python train.py --n_head=4 --head_dim=32 --d_mlp=256 --norm_eps=1e-06 --rope_base=10000.0 --extras=["capped logits"] --init="uniform" --beta1=0.9 --beta2=0.98 --final_lr_fraction=0.0 --dataset="wikipedia_en"
Each number is 128 + 32 x the weight over its row's rms, rounded and kept within 0 to 255. Layers, rows and columns count from 0. Numbers have three digits each. The size before them is the row's rms in percent of the matrix's.

# layer 12 MLP up, 256x96, rms 0.201, rows 43-91, columns 0-95
106:167091149141176157119119046103080111096166157118157106157119079111077108096161130083125108175164114192079115107111089085115138142137173098094167116164107122140149096127130052133125166122187114119154161166123106115152101129098186181125090118107092127100100095194118156106073131142156101170
097:114090192164102146111148124125167158127133127071118179174174140119227147169115170067148109136086187135135164102184124131087142137150067112157149150195190133127111112134126142160168136158101172093132160123122164107125122106134138138109153118153149123113176069132146084104077141185100168129
116:156140124041149167103097139090105128112088103079173132119156183102101063179171123047108140092182137138083106198119111106101154163108136097091109099129163153119128163111153065131108115139139157125132116090108136075120093128115133119110131120137158073123175059153094074135148164083153119115
113:121122148130131143223202155095143118127148103153112139089124112163166092117137169194101136144139132146160096184199109139150130125070116132128143103101161107129140200104113106157121147083141128084147139099130112070080088129173095130179144151142177106166167192157107096188155141166114131167
090:132112096119161135114134144109115122098096096197081107136101107102096157174150142123138116110095094092158110169149059106182117099126171149109136104095163082126131100165137134146157111097146110158154181114071087165055145092121120154152153151152086162133033086106103043077135099153103111113
096:147148141104162112065126108164112107084150063182133093121094170107160141152104129162113086153158044113158104117149129066117127187155098119107075107106126118078111101168101120058118100133109083167171145106116084098109133152137126144102098167156146208124079145109143206100125099139114145132
100:117152110077145139061132160151157191128168154098170134155105167179072113129127104113138120120137038161089102075150124133161136114206139115062130138146118150080114121134117147156105100133045094105094104178131122141131132146127130143138080135119152131146143113042129161217160121137140150129
124:167115101138132246066139101130129159112123122120083117162119130148166112122144107110135079105059107179115157166106210091147144127135079157185160122125169122158180128105124191137179132121146148160097131109125110076126152163111119150142153141119130168190103114175158161175091155103151159135
106:172129131091165132112178136137183102105068148150187179111118120192110141177187156150138151184098114161104123081073147182180093101132164133175125116110121151127121106174112148100152133202140080129191149165139198136149165091102120100191150165164138141119154118139127131130121119113113131081
105:064138122124085211145110071119143147141135135158087205111119190098177105182134082136201154156087116103167121139110065151125123143166127168094103143137130166128071113141118092102138168119132127136117185114110160062116076131091142107082136169133148119122142110193116082167102105122114130144
091:124156150104111151082152097162141118145075123141108104124165138134166136144108158160126126151168120194103137136116091099168141143096176108147156118160139154217164187131149110148177070076119099199147120090091168143075165080153119076068111126150100130133145151129143104126108221167114116092
100:125111129112124081132138102132110119050140100145181125105105124130118128094160189119111128133149118143120155076143130137132107221146123149138059136072072089131105151136081151126113136203125173155134117151108129080144107115147170100096088152095143076096103115147228143168150102098098198156
108:147063140151168164094165067148138137103168139141148149172065112116127178115174121148116103115119128199140129089086095133120127157105134112107103120156104211120063176152104116191138087063121113121081104157093111137095103112194116162069110073124103140138123141151097143110095134075107090138
089:143128104131092159157150132082160123181112095183150096141117170177144141175104073111108087104175117063127110110167050119155071113120147119155113159087145123137148135098188108144157118138126185075186168115131113130143084109115197161168081189101127130157140154116164124179094127159099161120
100:129094172169115076180092137068091125118090151153130137134078068159129075161117115158119147134167125090097104138139119134130135072093139145165100119151123139107157144075067136157187175053110117099138123103205165140161097121146098086198121094127173191160168111128124114120154101126128095156
105:109147129091134076151116085117121116124107126103086103167159125091122117131080060055148075162177124145095112077131153111110127146158156120101134158162064092088068079132165145064101104107180145181081111135132180162102143173109168149128067087099081146102161108139143147146098102148099113149
092:076136140138049183177082122142146133134123136124142121098187151096120118166081129087101111085151116143122133108168130139119093110061097144130139117099122152105069097091141150126106135143130106080140160075183056149205106172114097164177108155151105108115142102199084137128162106137144152058
106:106084091142157124068132139159156100146174187127157128209102089069154168157151194107148127142090140148202126189138091100147130125159085168179095113156126144093165137146081119128116180129108136165144165165114120078116134120132145153076149095113093084088065092113162130074128121113131135116
095:097122187196128163121158120143151064150136155120150137137161122179116084111130134120117190049160174106139123118119075128160125100149145107146118114163087100132100070112164164189220080179115120097153114180144113120144175112127074128182147167124132137130150177136081167126145140089113134100
112:105098116105129178116120089172105129118131064180102138154094097130165139122144086075074111178115118152093143100123131117106171123175129147108116103120134103107155140161095124124090144135182163206170134116118146137107082148100059121214178120126148135063130176165157102104091102135191142067
109:115118149134089111117146133116056138137146078230168129161113035145141126170109110140112053086074112145125132095131161138081181180133158107100165142154127136153144192124136173134129150131118121147135136137085097123140129060138147175195084136101087098178152148104129153133105082138123149145
097:117157173144077135117123085123124171147133129171139146128112195101133086095149101083129198122173099133146068104134174139122122141131121152065092139134132106103112068068164105085107080153107109111079106167108186152161156099176130124104158125157079130072196144126170080126193128148105153120
093:141114099095109181064126108119140156153109129137128142123152109108103110105142147148148183143145112106123151148133081135159114073108160187108182036122156102136155090192096100090153119129113157143140123101114171124119201105145164142093120156135078145068111089166154167108118052132165080052
093:123171204155087086120156141143123121112073092114150058117144127079105124132117159163092103129112135185152112134111142133119042131047194126161086123145051103107134133136119113140131142129064152109152174134100106178143129080142170048115144111176061130137116113106096129135146121137152114133
091:111089189076049147104088113103162121121105147100096117153145150102124072125121104092098091121154152069118050171151170114113137094101106124137117132107136181092076068115074147112089111171084078128069083138156138148145150173089149109121131153118127120090154147140164175113136113078086103088
107:149175114097124147123131061108157131150099185066169112119103185132109135166105129169146115096160198143119080148160183166068124169162118077156123125124103044134104086106114102181143140093170168100140166163124174129138180081101132164104158124069117155116137084103103105128136118161121115156
099:109141120188104125118141097195144118128103129139074147143130147149109100175096135106093059133121178105179106145155105121121202129187183137145134130089098151207164120143096123079134183121037150134111134134138115194129131181121186117105100157107174126141128111106147130083182127103142173121
090:105101137169094155210161155126164155194139117114093149093104116160114165154160138135118120141142127142133131035117093089189107149143129162091145155121140141119140092122095135164164189141119193113115066143069113070090128203087146164127129105109118131148104147074135137115097108096082171086
096:093157115142152085193077157098087137128133173156076088116182159129190172085150141106161182129181125129204129121137117116179117114132120132104117157068080125120168209154154130166121107122137094098158100153138133155142099135123156118099126158084112156082118193111128145063074129157093141121
098:030140077157209140108160089164118089141152110071160097169099125147140178146153070105158115167138125130133138086140081111132114149165134082152113107151134139152152150143102131100045117096153159109101107135110064085123103134096097159137126112168147123140163217136123144141171124127075158112
095:141125101111172107118108172201164102111094135187097092143093139133129119132144201125083093110113142130124192110145094061132139147088161135097135158128119160141120185179150145133073181085129128170194136159124091211173105117123158183122089075171128130127131134135153111123154152139066135152
099:134119123131145182152109168121115085168102087126115076156127113132150151150099210162157123155132165133133137081133107121119102113085164150090148096086158113116191194059127164080122108131158148098137129097124155167098143123138127136140162112120073141201067109158077125095170216137112158176
109:158056104103204167125167118069094124117165149113123149146151090111185182109121189160097126100123131154141117084079113140096123162147116196119081061090134089169112141133076156105176107110117071127140144136102117125062094118115146148130129157074122149091130135138143122204144111167164097129
090:099087065146138131114097066145144146171117089117121134175115120131115093089188070154170099154100097090106110163158156162182146169104140118104169143112108099153085151177142120112157172077113130135161162097147156153131161131119091177122093140172097088068106102146057171111116138086099184084
094:130125090170143156107107145162112180112063137158151178154187121078177104112136121112152133091221121088131138157149134070112181121097111129119145143086067139107153156173115122095156182077079164159117187149152082080153180156128144169086096126111145139113190129107119134084142149121133140112
109:095112206170161120133092112139132147166125083124149151073124121083105094185155158122178151201160131099210141106170175135137085098089127123151149120165146098083124105121144120141109115067127175126156176137119123142163138117118151147137080199100116097165129116132027103131123168097124144119
099:166060132121100123134105128151155131130139170080175154109150114118081137202122127146107162125165144094140112125130107133122134130145192126121122108180167192077134139089152146106095100166114099182131088090124180140124155090125122146078195184148107136178156104150163053158199113152132080167
095:094146159147121130125155051170148112124143118101088064122191095129116152176124090155115141152193133145101141139045132186180116156122107079097089121123151144090154133139116132108143145139193163154157096165156104123193159138110098132138148150140069043156138108129130148163152076134109171085
108:065115142136092118146093167102145122103148125107178092134120141123184123136106152110130165153150079096125160133123108156127135096133128140116075130097107157105022101118173153085121104136167098110083131123207089099166157167130144148069068122069138051130113097121186079115138117150103182142
094:082130091134164123135161105106088149141065114202163142118072104115140155151154185174167106097146143175109130086120110130124119081107097150102101124120076127140138167109193143119128121135160085114099100180142114114074079090190116121089132102115154193155157166139216084150130149110132097176
095:185146129152101122135145156157133134116103156109076132059144163115060153167080150138149114060087078126137115075101146152090131135108130124151157166115158091178110078147122161179120141181100097029121116132186126135152104143146058078150127136130156084148144152145170150120153180103101154126
103:097136156138152114144172141092099154134158105092084202106133127186149079164145069150113119162189084140098117122134157171156113135146109131085140121164094095116147098078109171168161169114132128151090111197101125121109127178171128087093152137181128083154091070194164104091109092154121131178
102:106088194185092109155158094198117134108160134127087093128086093203142105108113130152136160145078108063161129169170118092152141150160165173139099107136104123129133114112190139124141145093125104118101171068123122108121160144174103205103143192132153110061137181131152086113137170109139115141
100:113188105159181141116133122151112101146141154147111144137173191090140116137145200111112083071025152118163065134169191110116157084169120104149113091138117172151136169132142109119114130133098076121131107146119106097135116129038116097128122120184126081145086156160165146172120178104110146133
099:129098094070159161134102136063116061141163146093164111128173119117165100164160111105127201103078138027140097128139123164129096162131091110106143112139115160080148157110148148113131116102174182156121150154158223129133109112107103099117078100154075138137125154155169131118175086122114088145
093:189134159137094095187097131088125130107108128122100147054101169137100083186107136085078158113169138128155199159143143134123169120119079151145123107131198119144110133134174121127085123188068132165116109077112104153100093098182124140186065160142166144145155132130144099165093094168089110119
106:138080081098083129166167086103139137161124190195152131125183083115121134155125134172133115144115151065108107117128167192135163115133117168159122127103104112114142202175087096139121154155141109179095093115074085116117087073175126177145133084127072105113121101081194156123169116115113114152
101:143108082177133145096183146144067103165130119130181136135134127105155146146099122081079152123158188103149077139121088097089098129192139161153144056106109129097148088154127125108085109149183129151133120157129116136071153125103193139107067146086100187092132103082161068100185111116166125122
102:115119114125124108151092144115139100140163145089156090164099064122106137129160145161177125132067161161070172108128157082122115142184092095104108104082086109117123149100117060181149112152174125105119118064119178144136092149156123141123202139130155156129139159026181085161125158110148164155
# layer 12 MLP down (transposed), 256x96, rms 0.201, rows 43-90, columns 0-95
099:088098172071092197172074104139113125122111130146166137152161137104072111131087102112107139154151185088100102099117074151150150104077110111093128156152155100084137129085089111102117147132092136183063144122154083054102174143114085086165174157163109115099121098116108116170138136127142119203
100:152074155116122168154120170117133228119097125182165183086089145161139161111108137155115130124128191148113119153120110131153171090135105143099140093171167107133082107149142142085107081112103134102118129127100122122116097187089129179155116122123077135127140114121088149119139122190178061024
117:136112173129144140105179099068165137168111131095152087093156135125111119168165135157182094108132092121123119106116155073154118165122058083070062066175114150178182106137114068137160148102063129127164152147151150120177124108093137165098085156150141110093123126161141181097115115138151192119
114:091123144142077133162062131158147179098136145113104143152133097171119121130138099135102129127088185140073120160187090094152115150102141149144135193135114130135154140124145096195081158100066118127183118114155095149100152064136078091090070081088128131110096203161110152100149144130083069145
087:115117110128118123084095164134084126076167185083151148149117160185169103112148158167186158147153139163159146157115180098128190186142141116140113133183195149145067128159134161188130158135139079143171093151095153144167144122150138143139145047153183117119095156104108088123101153077117134097
099:149124114116109105107178131118142104097141129095112170143177118100099069149093096143150129065159115129115091154093128124145120071125196122130098171056098096107156189173097094115079143134121093123141113163159140156132234134119138126181116147175119149151119157110132113067118094146139033110
094:113162095048152193106137128114106086098165115123134148165105118128147084116108147032100118119128119125081147136092163143111186118131162098093136074142137094091131176212108157139102085128102090146140100101161099124137139154130159099116150075174129105150153059093180185146140156113142150169
119:138121118149171189098145183146159042164110098089123097125080132053151143118125132085138080170122097147113160154125096101104171157106071196176163144112138118127129093146085189149122142121127063108150116121114130069163123135149117076126104128115144141173129104184187134158178081136140137146
108:130170147156151115158163109107079148147086146033116102221129129112125112129167119128136096139100053158169133110064133125181163101133149111123114213082080155157125118153160110083096152118080139146133121096106095151159154137077099128119071101145141125132161149180167156152104076134118114121
103:106176123128077083129145163114142099099093125151163128136121137156154174132096124085087105112114134201119138097206163171132125156156165140195169110126152105111149137091164109103113097121134146125107085121076153147041081163116131135128074118059148113132144120119170094156125173134132026116
093:103083090108104115094130159094139112211129102128165116100126157126183108091140141078048179029133131126089160102149111120093180100104130125130145112120141154136097120112132174149144093087113124128116114070075165154168170095084097158134124151122102093077133096134093127103160204176119139115
097:084110129082118155134123111069109168180091159088111073169122135154121118135123095098103133127142120126121135155100166157173222141077124170114142153101134189123130134100180122110196140068134136149090105110098177127113109114047112202103151120117160132157088143146076103161146117150125113059
106:112091147165152121080075105108077117132171123180155115084133134077074117137110143108057149156142146135082094092084095137084135129130141164132116151163123126110092163160100121150169103111173152135136131095143118133114168081104111138086189076117122196094126114074100190171054184118132100165
096:082088124133063090098148141132161154177110143083148123104117110148111115082135123134117162090095148184147126058128132182162094148152122139157122204148163150095146187082161125138134130144094202136089123147106100116189099104092134075145167156121152091092112166102116182100180112126116129201
101:134115100080137110117165158173159150174179142163149153122061163130095140116119178170128122141133125134136128110109120158114056115117088155107176194132144128120165197087096181156130108154107184105090118117052123173089152171165131117150168071124120157127109184102098147133125181145062120152
101:117122148163167197104108097111104150031071083085173138110096114103142180146110113120147135163136124131151118125193125144108117109131091110119094059149121061118164101131077128093134075149149116075093121117128092145154151125158120117200107155103105114112134045104141137151185138102165150086
099:145149130123102102131115133126093148178126106121137104192116109118119100098138121150190131175120137075140131112122121138169151142122132100127110017133180135166149163155167125103161152107129177181123100137093182123128180123106182159132124169139157120168108145072128107128077125096190220055
107:099142132104121104130124126130114122125074196102118070107112104176155121138130167091113141166113082113139085085077160096156144145137079129146164078137104115105166168136156152165107196142113179110108180113149123168110158140105143226165108198119122111116133098068157166074155085133168083135
086:129136166099082108072066168130118114113172077110153154083131173115042105194161135110116080159120096147127146102136134099124140117036148105079152043110171115101116172083084136101124134100124132140121132145151125120117111130169135134134169111126127106219130135124150189126143103159161138164
112:115123196190175151097161086153155115103216102181107079145086064130096128154144202120104138178108125130092135131123108154116092138152136122070155121137129136095112111172130112124108170128055121136122102105134135077135132151118121142053189139152164122083147091178167129106152108109124119184
109:190145111152156081121113097143086131150171104133104077137155136177192201112152074118131111137134165173114103143119124189140151144132121126145136161132112128127137142133099142177110125075123117166161116098106110118194179101119162110111140191092121107146166157031168075188118073095129132088
094:105097137094072117184094164091186105164164083089106136159152151180174135096166121083149148127172112181089094126122140122121131144133145097136147162067136152079134136154098094137113111106157139132095138116094194125093135164115181152146139135145099181153183205134139154139065102095087193129
093:133135121134131089149160183126095138103091168114135204167129156120117074122068078075128121163145151104137178162169145113094119119137088137122083169094117122129101075097096104203117110134102093067085113218159096093159137162133160106160130095152116123127092166097103157134130173070099130156
091:213166146080100113087144170130111093134177164053166122181094074138094165140120154147070190147131131111155099157123089112132119132172155087118139168185150127120101133101103145123117139101144128112125105155159095106070185087106113121085122125148127128157122130180159097105148100145113063050
093:085135115121053103124166118109114198149165093117131112120162122151136170130116095160165153148191156146137161096187048056125118130132144160092146142196079081115102124157112150172122117151109067096101096162165119095125111149196156125200117113140159124099100171098132106131172155129139138145
104:139138118146140135138108127164111093091115192124110191142192084128095163130125122148179097130123148171153141185135096144174144151136171083167033214080152092105085102135081140102108102135145138126182126127111118119113107149115122180157155097131108167121163132126058100127079086140141090177
098:121079211137102102127103100107062125120175112164108137131180126107135082155138111140127143049133138147079162204169092078147104110153158081105143073135118142110183160108108161112122079090118142126137097149141132079074109137087115167098182105096077155097140110079138092112182134106133123143
091:098165139142069079124116078086102110139047121133118226054173156121107158130148132098203162084120120185130073155084167080115155101121113157118146113155125097109130118107120161150151089165131131157103157121160168133125070118113084054100101129111150141134099080123125139125126158102128156138
098:149118069145090079110182077115161113136111098167133079128125162144128156109114125127151137109114093093106078179073149159110163134139068145116150168141094128093150111083051101155176175179112132145150157124162123142122115162131164096108117204134117107117191155116138134163147173128184155046
095:116123163122162171110124164129053118151179112143103150103164169096109056138136147086120100101114126123066134119090120144096089108143175105109106129097124164130023088146132088100136150158167163155082162098154160102152086118128174120101157063137170113163167163158076101102180091131119123141
097:118142169075086099139116139128156128047102106134064092114148105183152160092107083110092109118130129148135157126137156151155103105066135140138138079133136124109086040119111032161149075180123166124100131142134106086023130151125137108126128077143116107142123108095092100152110136119164157115
103:162069197111131095110161111139100197106136143099134152142122094206154118121189121149234147155090131128152158162160143101163145126111144147113207141113120124103192118088119143117085161109120126112123087135125101095112123090169170179103134119084084158162133149144158134130163095107143082081
103:172113056101128149159103121114164137136098126092143137203121126079126140100106177145109087117106117137137176164104127094119143161111109164163144194081141141143088198115045212138172184114117050126130142139193074126156128089123106170152123111144118135158113122116134137132116185139108130156
095:122150121157076137119041127128153155106154151151140103117085115110101146177116117108123102115136094100146162079163108155089132126167084156159112154169102133183140082113155194114158141169137113090144142115178179134101110163090102113201129118157075130109109121116128109130120193105112209222
091:162165190076121170127088124103100176122121146109181211133127157103176093140165126186176105179150150187134170157139159071121096107179153153153109096084146120138116131149140138108180147147108139079155129139155184145211163141121130136094122159091166128168141080087104117111161128113118101110
111:114133119066154144106199156120157155120098148110147092106165144142083120171127116123139129106164107103058121162137162111083120152126131096119180214145099160124103070155149137125149165101096143155096131128125153127166150140124140170161097191115033149146129169122112112175145095065072160187
099:145107081091173156129107168150120191091105059127108154116121091173159134105128148100116187140127156131125106117077154140125177090151189127135150180146088149143068112140101132178099101151154062128120124158072108079139125158156108192096104148148146110115088144171130079116068050114098107144
100:124127157171184155091153185139123105106102179114145045102092150142099157041076088134110090114174128127122086142130081137146157146152125126146134160134130166122122100101150189142120119110145090120177102144178102173195163133098188128126137123122091136080157152143141117167112153073055137167
102:073178200099158164149107153099085091119103119085103197119126150094156125184188088114168136126046087113119082102113143091085153094133137134160124124138116180131142154139144105058138090176165138149123151131126115125098141102133160111130121164101145100103115066161106133167088071121088088169
095:165184157136160161161178168125141078088108129110154216088129157088123120145123148115116106180085129093111067131135133098095176139138117099147153167114125127161085128172120161155143152145138155173130104101141066150154078131088119093124092127158147073117072093233109160111123138097086144130
099:120139149141130112145139086126127085171158145159078174163115139120117170121157159145131059123123149166097123151154128122174133143160162172098135012159144151101113164098162120136144126037147101186126102131104166094137129142124192045143111159139128170107137132091112070125103083136169143092
106:092123140075089157154170127137144110106130150074133134130154115062092156093104101135132093156144090134149033117153138112146218101105108141139058087133132150118126106133155156080162144112153148123128129105122176137131084091073178163131112114074105137117140079133143084107155148172115144228
100:118092145122133166125152147160142184096144149157116101131137096092123108130125054159106128152141129107135177124153084160085135142126093105125134081113151100166079038093127204151117082152112137197152087108132142123079136108150062166165139128126081112129107058100083116124106166190153178165
100:105168108181114121098180098179154121146194100109107162142153213114141143126160159098135152150097111141132145098171132060115138109185118112118095116181108137077111066136128144108113126124086079138130086155172114095022068120077128162099121151178080129114139125141154146111139155155106151114
100:125154065139144157135195077136150142155112116134138075073155168142140120088141128123107121077131124130106110128093178127165130161137127103142119138160093111108142184125135193093146129130111102176108127162039140107223164134159135154122114117200130131101151141121123172099158101119067043170
091:089151106130132167124063127102162138139119156135124174255192176081117122115179102143147135170136093121148059149122130098137113099137110163100114122176038155132074125149130092132089124105134130150162104120136158079088102100126126148131152121122148162092071131106083112104135093142108111071
110:140138116110154159124188124147100146130178167136151189151121122083105062121159110108158119147118136137181115123094184099123170150140128157130185075116127116197103135148173109118191076107150078120170083185149113071198159156149132119077128115161110145125182137158161129086131107135137143199
102:107177075179110169139120170086132116170143123148149125152126113128113102140133104135086119086093206140159088211140137124137119089188097160076159061109139065159146069122143087058115198122194131113147147164100158105133107178131177116155137145129135167128116091106112116117141097143130113135
# layer 12 MLP gate, 256x96, rms 0.215, rows 44-91, columns 0-95
101:116140157116128080108160061180170164126118149152126117113142079168115123100190070140132129213152156135118179140112112112108080112121121133140125145177056079151183125109088119216134193157116155139155165096131097158122114119147084179116137094122136084109131158126139117090135180122064122117
114:101150104127094096132128175150097114150119114182102020161137136165101136119117064151166133189218147175085101164137124109149116138106124133086176127118124097194110128123129151180094150173140131103133155116125093145128124170109089117107127111180093113108135135122072138084117163122176190183
103:120139161154124137114046141184137142164096104109125181090112108187089149094154132108142105139129124212113160174098087143139121168120134093110161163165089195148133127114186107095108126116067157121171102133159077190124182105094138125111124129159080118121168166107089120097150172090085086138
093:140091145182120129170162199143131162154165100147126121070120118123087149101138145151100130132105151168067119144128128115142144165108118093152104128124140120110154065161193140148202168217104146106125146125139137179132148198124183093118100167111135137064154132144143186091148128078188161099
080:158126122088132168153154143153124137138112091097096115098119183151116136143145110158115102152066118148161122099180173177128143153124125115123118172155143071184124136027094095103165080120141133133134172079195127095134158223084101133078126124181102068119086133113141117163176128149125105137
101:086132197059097124106069233177124148153148163129141130093130103108131080128128114123125141094138090174143124150153095126135126150133076083099163159216077125127113134090121127179141126110088169109091130121150079136133171123098114105173142102115103139120155166083143124160201085142119097151
127:111148114195071150098162117170124128148068091157102138132083086167131097100134116110158096150145183172083170211107156123166122169158120071144139159138102172129146145123181096157151083094157157165101156119093090144129149184126096162127144094130074099091147139099093148088135142060143095142
099:144122189108113142133137140103090117206084102090103097163131175166147106126194088140153129179177085171086107082101125117167122154106128100103139153139085139189106128145157089124129175164191132109118130074118136185166171132123135102129139054129125144111215148141165156120107090128164158151
100:192123124103121183102149141131116132126088098108085077095143171153116084193085134140132164115139076165119132129138049157078073094060132067077095163118141145169123157151144098109146102136080147097104137108144163176153122178118071113148140144172140111125113096153066119144155162171117174134
101:149152156108126127159074118102118099124083112228126107075148147099101098128125162141138210115080126138108152140127140140108137091125077140112128148104189192103106141094106108135116138094178101132158082088181139150140099065116116121156166131189079132180074149097112103152168164087121114183
097:107109145127128136113085115175137122145033110097114132138109124137196161070145092105071109093223144116119152140135050081172166141121128115142129119108093170156126108188132139142140110102109168173174168114087160154116103177095144159099129126116196140092135155149075124131130159095174145150
116:207134110124148081145108146170177114116116085189110112137081082171164131086125136114136153119178195182123144139133142169146127142087145171188146140136156105163135193204130052183128110080168165139176125104128094176168122147117162098104106088144137136122127160124123094103130118123091164129
096:106168105151102150119119133169119146156125173123097146131140167134130129135159134116109120151136135147059149096145172166153121129097079108109150115184207139135151084152089124155129164113085143207148122138116140078116163117150067120112174080163135108079093097127060170048204153072147104136
107:112165117100115177159124125189158170104073122176097132115149153113104104116112186162152151126116113139156164090135151126188097143067082094129172160137155083151163064145132149118132139171058135159152167069135129125169127193133144157108167133141082066159161115153137138083135206095124147126
097:104129126132111111156136123157135126127145078167070159144114106161127118120135104152137114190192205112095151168120146133174124130115077144078121133099080065139107173137247143159100171131127154168119134093127142131159168171101137135133169072097116149101167141119073162141090106084069119146
098:096155128149062079068119046166160119152146148156080101179143126130161130073147125160153114136191144126097100208129085094168123099165146091062118119114116110171134175099139063143149171136109113112128154154139064139146132110178109150115132112128127103147104140163109166144180130082106103175
091:133126152102042139172112152164149126092170130081146107142096097143132083095163099169148113113148155107152159151244167143140109183122148127084139116098170197146118074092126120176154115118091098131132131183133112064173152139118148130083141097096147105131125118145126103114142169079093182102
093:085119126138117177198147092162162122099114164086114164171128082141130116061161127115124146121111173065136117153132052128117147178137092085097164135139162130135100084188147114215152127173141154078172121108122153147146111131106141143148127168108072152101135153077128131087123120049085155135
102:155151116150105160131163108107117143190117109171098128090127107146135126090075105174114099084157129117154190122171089092142195169145102106151162167160154103177079140147121114138157171116176173121149150146162119084156129121194112127114074064115101199151104165104101089111156109063089162145
097:076145090199174112085117155116147177153133147117085139083149163151118115116191133094157178160112097127089163080144136122132167111085124109106172153165072179108077103123135120159160134085149148156154155094153102137142128172087097077113158137121106122054133140084113038100115094115123145172
097:203119126123130165128101084106121148087138115201053191080075122112138112124152101129143167074126123151094098080117088156075172126159139114168173163111189139111154108114131114128167138121090158110096164096107087137135090085107108138106113090163133100209166070148153145106107114132155104165
098:115153145182131213099141138081107170146132088175098111082103152136117145154203118167134113156117137169055123084114092115155148101123179150132132128138093088166152133160162148069147142133150149195129126084088091169104079118108080133076168095145136110191164163150125073120147099150125143116
084:176142174128099142153077212145147152108154111113113123126139098064074176127174187186147132138111125122156168133161158111099101184093103132062189125099079082084129145116126149145102121142140116165096092092131114143120166119167143061108111146102154182077157146101116084081121149167108115135
102:184117083102108123166097119123125181095143116135171128120153133144100063156184127206169117157100163136104162157160106107130112192139131088115168143138178114119148122133200118195114146169107085138150135113138189177132143084151129171109205137166125156126110179096089159100137153143085116171
113:144201164063097076185120167133127197170082135137102086136142099137118079098104177084104118094188150171131138191094165127107122115071103151125109139114136109144122161131114121155123161154080112125106132098086165136192162122175095065175147120142150157121091134099157186090108109131112112141
100:088105173108082126152116205141056120172111152118128148131164083156131112156143128130130140122117129163097190119131140129142076148076174156104148148155191133139219103100121134157179114119167123132124141137158107090165120175102147094169115057149072143112083144119176195112155109102177127147
097:169183161172049144109042129126072149084114166131171112115110129120120094172093129113182124112182129190156149162140045082165098160128142123082160128158130168172099090119121091158138161138108131133104094097099122110122096150129106126077127086129122116165082117124151151151114212131119119117
106:077193092132144130087121102110163119132076131124130182171134102153152121095152186064148110124140070146114186154112145140129152177150098072077164144166131157129184091126087081183144133120081144169121094133125165116163171136121188142095110160127140063138210134108089111104115118112137107158
108:110164108132154095091070136217170132122104171156145156164098121107180116096170136081041175126112193127141189083144101165121160128132120127124105164157153145106173152148083180137108099082178135116175123180089124158165140111134168109102154150151168141111107134137142152110137149062155126144
104:087176112109143116145123172122088104116083154113086183091172154146095154116103087122154151115156138167121139123125099157178084135079098114145129102124152146157050099103134019157139102156071146156119112137131096105090199137160134070096137089167092132143145080122123120145145162137199124168
100:133147118206136117150072161141140168117123070125073057097131114156104143116078151089081093077100133124140112146105079108098150155091100129131089206088105159151171137126143130141134137204119152144116137118182113125153150127134052088161180109145141148159138143141087160092118173163078098161
090:069129182109126108092123116138084098130120121143123117057120116170111109149135078146122164163177184126140107114159101153155097166142169103146108127132064111134166034144217080080115069123144161145146092112074186181100106138121130130117147127138080094088149075089141097121127100117129121127
091:133154140170075136130114150129182128124083142122122132177086177104096117133066117093103133179103128190058090110091085110119151108155096125137142123109117153118168075115155184151102137118156168150129132092105116084131140163057175110081138158075072172157163104056139144165137153166096085137
108:160231126113110133137150124137128143128118194134141146136153150170096083118192141149103095098150121127085072107162164121129128123098170090140190126122092199124157139095161133114097119135141161159126173128136092105161157144055124169122168074181111095194098144097129116129197182112157136127
104:117166119081056114100089109124141102137135150152081111181111151142075104133094113102122125152104138137047086136160114133101118122138119099107134145187106174186124067115117104171128144139162118079115110124144124147170127132060124139133164125171019114082150103113144126145199123072153164167
094:140190218200136142097092177116143141091121114114151121099162139102065074127154149142126110114163129142133130148107084134153129154098103115129164103149091190127135151057180084177075140144152115138185163098099144083176137145164157172120133089132094158123132097116146155083146147100086166175
100:148117152151108180148098162174199164084132119116121132138136104134134112122138135080124121153115110078124150069173093122152146124112088133198145184128103124124115078014120123103101100079114158177144161096165158125112111184171175159108109106119171139154133154150110201195122137140094137132
091:172123073182099097155113134179173180082157130136093145053096122169103125117146172095119154171139146166074108206123128102163149108117063173084115152169094133110062119143126088130123126075121158143125163083147115156114091154118071144117097106104130131126114165078128096101164073131090119118
099:121125136105106131160108108121184097071114193139135138097089142125124147148119156156169168109160134112106180136116147111209071137036131121160161129138104115147122131128181134146147150110199186205191190150086143158137085098136129163143150106156119146149168128070155094139104110134085110149
106:178153186166141090173090148147165162144111220180131098150120133151099102121131109121172101149087125137106164167152128072138126073077077164078164151074129146158093117145149116107140123153091145108144116118110173139183146164100163148134157126180127132084151171077118179145160188123135152085
097:122154114119165120136151140149119142212102109065090115111119069179144121148170118145101162069149145160107170152168085157144122121145164062130165170202140173115162118102168084178083121111095150116151083176105150095132122140139140160082132152132136134127121224104093173129128081151108147142
110:099094139133128062137130092127153136153065138119070154086089194153119179070116167112132133165138168131070103161126091162139124164103168140116125157163129105161173177159090106131138184063133168133128146107120148166144201139111159157126125140133159076141145157111141090098061101131054151111
094:185182144155139112134095145152134122084164146193159157154170121153090107109174179153173138151115138157168128099102170137174085155112086121147157151130103142126073143143183123115189161125082112094128076101170053107105103113109085074121144076156067115117070148131177143114162140124104141165
096:202127116138123086121089129191115131112095144142122150146099079072082098134138121108139151146153094141099144137147085150108049147144114181157084128126078154182117073121109173126125190141085113172186185150124134126136109155081171139132125097141125094063158080151165152113129161110060118084
095:174119188083146145108117050147077100094119142112112162172126103124152075097144093152191102148186150076101156165169115110102070186124098126125135113131151109165106154140131142205128180114107124170134146147131187093132194119142133092101126161138127147109118105117104174127194178152140168150
111:098109102118095093170105139186058135120068138169168108121073160113113137062167133118102142079152186128139130133165153174140160145078093133176150128160135179199139095174145133123157175119130134143164137116160156169125143157122135143093151080149129131191061105077163100083123138084096129111
087:155105121086176127088106088091113135090081096155182139144101158198108149074173166141124099143162052132135124053141151157124129123132140107164058130127168212174130178066138117111142069080094121169148117098098093131151122105149151111096184134161097140116147133164124102134164129119129113123
093:131155204088114102120125111175195158078125102175077173116104172169112118122092135188145095089153197105135113102183152126176079121161119117114126161118120122166105137134151134163150168056051127149142163140122116180113090124131099188092095131122112089156104115107150081116106117143161167138